Weights of a small transformer language model.
Size: width 64, MLP 192 SwiGLU.
Training: a variant of Muon for these matrices, 7032 steps.
Each number is 200 + 30 x the weight over its row's rms, rounded and kept within 0 to 999. Layers, rows and columns count from 0. The size before them is the row's rms in percent of the matrix's.

# layer 7 attention output, 64x64, rms 0.136, rows 0-63, columns 0-31
122,194,251,242,223,207,264,209,160,216,145,184,191,177,210,167,199,210,250,173,184,214,199,183,184,258,208,212,184,173,225,186,254
082,195,229,176,215,238,143,241,245,207,232,178,208,226,170,185,169,177,150,225,157,196,153,205,175,189,147,235,211,230,209,194,214
080,183,223,203,217,211,203,145,205,158,193,92,222,171,135,239,161,185,154,191,247,164,210,206,222,191,206,177,234,236,197,183,210
081,199,194,203,181,228,169,151,179,197,158,165,283,220,211,157,219,230,192,207,246,181,225,163,226,225,239,247,277,201,210,229,201
078,204,181,216,124,237,237,195,193,252,190,199,222,161,241,166,241,226,159,179,222,217,176,176,229,180,178,233,161,241,193,184,239
116,154,227,235,204,245,205,184,166,148,236,181,210,228,240,218,200,175,201,170,230,252,191,206,193,247,239,219,179,177,240,218,228
125,181,248,212,160,208,198,238,212,233,210,176,229,198,173,237,172,203,166,201,177,205,196,180,192,243,128,214,194,183,198,233,190
084,232,158,190,241,203,181,237,195,162,184,255,183,200,197,216,250,176,183,214,228,250,220,192,199,180,256,259,255,204,191,166,289
095,205,138,211,162,254,193,184,204,205,289,184,206,165,230,198,199,161,218,210,191,169,204,160,127,202,168,226,227,228,217,179,153
095,228,190,233,200,253,198,182,203,204,179,184,145,195,200,241,171,205,178,227,189,176,237,214,173,191,199,180,226,153,215,194,251
109,220,232,151,217,202,233,221,225,240,188,124,180,178,189,184,164,185,245,198,247,239,230,237,160,195,174,199,169,198,208,152,174
123,169,227,167,212,246,192,205,139,229,207,159,228,251,155,194,214,205,213,199,173,202,205,218,164,166,267,215,203,201,244,214,211
096,225,169,165,193,187,226,164,181,215,209,167,220,215,191,184,205,174,187,211,271,187,190,210,160,248,271,178,197,236,150,246,221
095,174,194,274,198,202,183,134,184,235,201,205,249,187,176,170,169,174,203,198,218,204,219,271,228,226,195,166,212,215,169,231,251
089,194,202,160,172,208,265,195,197,235,182,153,196,239,231,196,189,183,188,241,143,217,230,176,175,189,225,199,233,165,145,238,160
105,278,204,146,186,170,258,201,191,167,242,192,224,194,209,195,228,182,184,245,183,153,264,185,253,197,181,173,148,204,258,241,192
105,178,213,195,174,208,240,230,202,159,241,195,178,177,148,135,196,205,202,220,263,191,197,208,233,202,185,187,221,189,184,222,194
087,233,229,212,168,202,143,221,217,174,239,165,166,175,185,171,207,236,242,170,235,167,245,166,196,227,228,222,209,130,202,175,240
108,230,162,202,211,204,217,214,220,261,263,261,197,238,197,217,182,202,189,246,234,197,152,212,228,189,178,231,203,166,240,217,195
126,222,167,212,155,164,159,152,202,220,235,236,215,254,173,180,157,208,212,194,211,241,229,239,209,176,179,210,233,185,171,201,159
080,252,218,171,197,242,155,258,238,227,219,224,235,233,204,193,184,202,231,164,214,204,201,208,204,195,187,128,146,213,213,167,178
115,159,201,226,148,154,207,196,202,216,220,207,207,243,190,160,204,215,167,215,215,209,188,167,255,144,183,135,222,168,213,239,176
098,174,226,235,130,221,207,218,205,203,236,285,181,183,173,211,210,149,166,204,207,188,194,213,239,156,195,231,195,192,220,223,237
100,206,187,265,205,177,179,237,185,187,198,182,192,189,190,165,170,209,178,247,107,197,168,200,213,200,222,200,196,199,218,185,168
090,189,182,233,170,169,209,160,178,181,177,213,237,201,191,168,240,134,237,192,240,187,235,183,178,159,199,177,176,169,201,209,152
088,195,158,173,221,162,206,228,149,253,225,249,244,119,210,202,189,182,214,152,224,168,211,207,206,171,183,234,187,202,194,180,211
122,191,245,183,197,204,230,185,186,214,181,220,231,196,262,163,184,199,267,216,259,160,192,203,152,181,253,215,199,195,262,163,211
134,199,224,169,183,222,185,174,228,224,198,243,210,232,226,246,213,169,221,209,133,201,165,144,240,232,205,160,245,179,197,210,151
087,207,149,221,257,167,188,193,279,200,197,203,207,160,167,154,235,189,204,145,194,207,190,163,179,225,156,228,140,167,191,223,166
077,162,191,207,148,171,227,256,162,224,255,208,149,217,222,204,205,165,243,224,218,201,213,244,223,197,175,178,214,234,187,152,289
079,200,187,179,273,256,190,170,228,275,154,162,198,187,190,162,120,158,217,244,189,176,220,133,180,200,219,229,190,229,181,216,245
094,179,207,199,208,217,173,161,220,188,184,183,261,132,238,185,203,160,152,168,221,168,186,250,161,240,199,186,117,170,182,163,163
092,166,205,214,166,231,198,279,198,235,171,240,229,213,141,175,264,202,217,244,141,189,215,213,189,247,181,212,236,199,205,207,172
084,248,216,249,161,152,195,146,197,196,197,189,181,214,205,191,208,170,231,168,232,205,158,213,273,229,180,215,178,192,193,181,257
094,192,201,170,222,182,220,175,220,135,218,254,198,177,233,179,159,136,199,206,184,236,168,191,168,217,266,229,209,182,209,259,231
087,186,212,197,160,197,198,180,199,208,222,254,125,208,125,136,200,143,250,200,181,235,206,197,265,211,186,229,168,215,206,197,156
101,224,133,218,212,175,208,168,171,206,182,215,221,214,193,219,236,179,166,232,182,178,223,152,175,181,223,160,145,173,121,182,239
124,182,191,181,159,230,214,260,203,172,179,154,206,158,160,157,159,246,183,160,222,248,236,194,172,192,219,219,145,221,212,216,220
105,175,181,193,170,205,207,146,192,286,220,150,164,159,182,206,217,214,220,245,195,220,206,236,203,206,181,178,187,200,261,187,206
099,197,148,173,199,222,155,209,131,175,164,174,213,199,196,131,223,174,230,164,184,170,210,255,220,221,182,214,225,205,236,216,183
093,186,188,163,239,182,156,192,218,168,190,198,200,230,243,214,175,212,231,253,195,226,176,215,235,189,192,214,226,234,212,210,182
155,192,177,187,149,186,152,184,195,170,192,205,244,215,168,211,208,172,170,240,256,220,173,204,202,206,146,156,188,144,187,173,208
105,208,163,206,170,171,183,201,180,213,194,145,171,182,143,213,190,163,182,227,159,243,227,244,234,239,216,256,158,202,190,206,220
082,247,266,167,225,234,212,206,190,176,206,228,130,223,175,145,201,167,187,220,181,215,209,244,201,179,150,169,197,245,136,190,179
143,184,186,169,122,209,183,220,240,221,154,222,158,246,203,188,172,210,153,186,177,191,181,186,255,188,213,224,167,206,190,185,176
061,163,203,174,231,208,228,230,231,213,219,206,243,189,196,219,160,190,213,170,183,176,209,199,255,183,215,212,193,256,166,181,161
091,270,201,186,212,232,199,183,138,222,178,173,192,179,192,205,162,238,160,161,148,209,215,249,253,207,239,236,244,194,192,162,176
107,198,174,217,226,182,203,246,173,230,196,184,209,210,188,211,181,181,194,199,199,180,130,219,203,152,196,143,225,195,186,235,179
110,206,213,199,157,177,217,201,261,242,204,216,206,193,199,216,207,161,180,184,151,244,234,183,229,175,163,162,231,159,206,245,159
071,196,212,225,183,206,151,199,167,245,236,154,124,188,239,190,254,197,164,169,195,209,234,209,198,215,257,181,216,222,155,103,214
098,187,118,168,185,201,116,199,242,200,155,209,199,208,197,154,116,205,203,201,164,228,192,186,200,231,208,160,180,210,177,178,208
105,215,187,169,207,162,264,215,204,163,138,236,192,208,242,234,185,211,231,181,220,175,240,242,176,217,211,175,185,252,246,194,193
103,165,183,170,179,163,245,182,207,196,223,232,196,169,191,235,186,251,197,107,136,221,163,243,204,230,159,167,218,208,218,217,241
076,251,156,226,209,209,222,249,246,220,164,174,224,161,236,215,195,206,195,203,185,230,216,209,209,244,219,195,189,219,221,239,220
078,116,168,215,162,207,150,210,203,233,210,212,194,244,183,242,217,213,207,221,209,197,240,191,223,192,178,192,188,189,256,238,197
082,159,210,141,181,215,241,219,142,204,118,184,171,222,142,225,204,198,211,213,181,194,215,247,200,165,154,243,170,177,150,165,189
120,238,209,187,266,188,194,182,188,231,223,207,178,183,186,219,188,184,217,186,211,164,253,208,162,234,214,257,219,222,252,200,244
101,179,199,234,151,200,235,170,216,196,194,195,194,285,241,209,190,200,195,142,181,171,164,185,213,175,224,120,201,193,193,164,172
094,211,175,187,201,102,175,225,189,251,221,196,197,241,169,185,200,194,148,129,217,221,202,225,145,225,180,231,261,243,203,174,179
115,201,203,159,191,206,220,177,244,189,221,212,236,205,215,232,189,216,268,195,172,192,179,239,217,166,223,171,236,148,150,220,146
093,249,170,263,197,252,179,215,250,226,223,170,195,266,174,235,179,186,208,221,204,242,167,183,198,206,160,211,193,202,185,224,193
074,254,210,129,196,225,225,180,259,219,148,179,240,227,167,192,223,209,229,178,148,208,203,186,223,195,245,168,235,257,159,220,210
103,188,189,217,217,200,200,179,144,222,200,191,199,180,155,230,240,188,280,213,172,249,189,156,204,209,196,199,173,216,205,203,216
085,255,166,221,244,219,216,152,162,146,170,232,243,215,245,161,179,226,210,162,161,205,213,190,165,216,197,248,196,203,229,130,215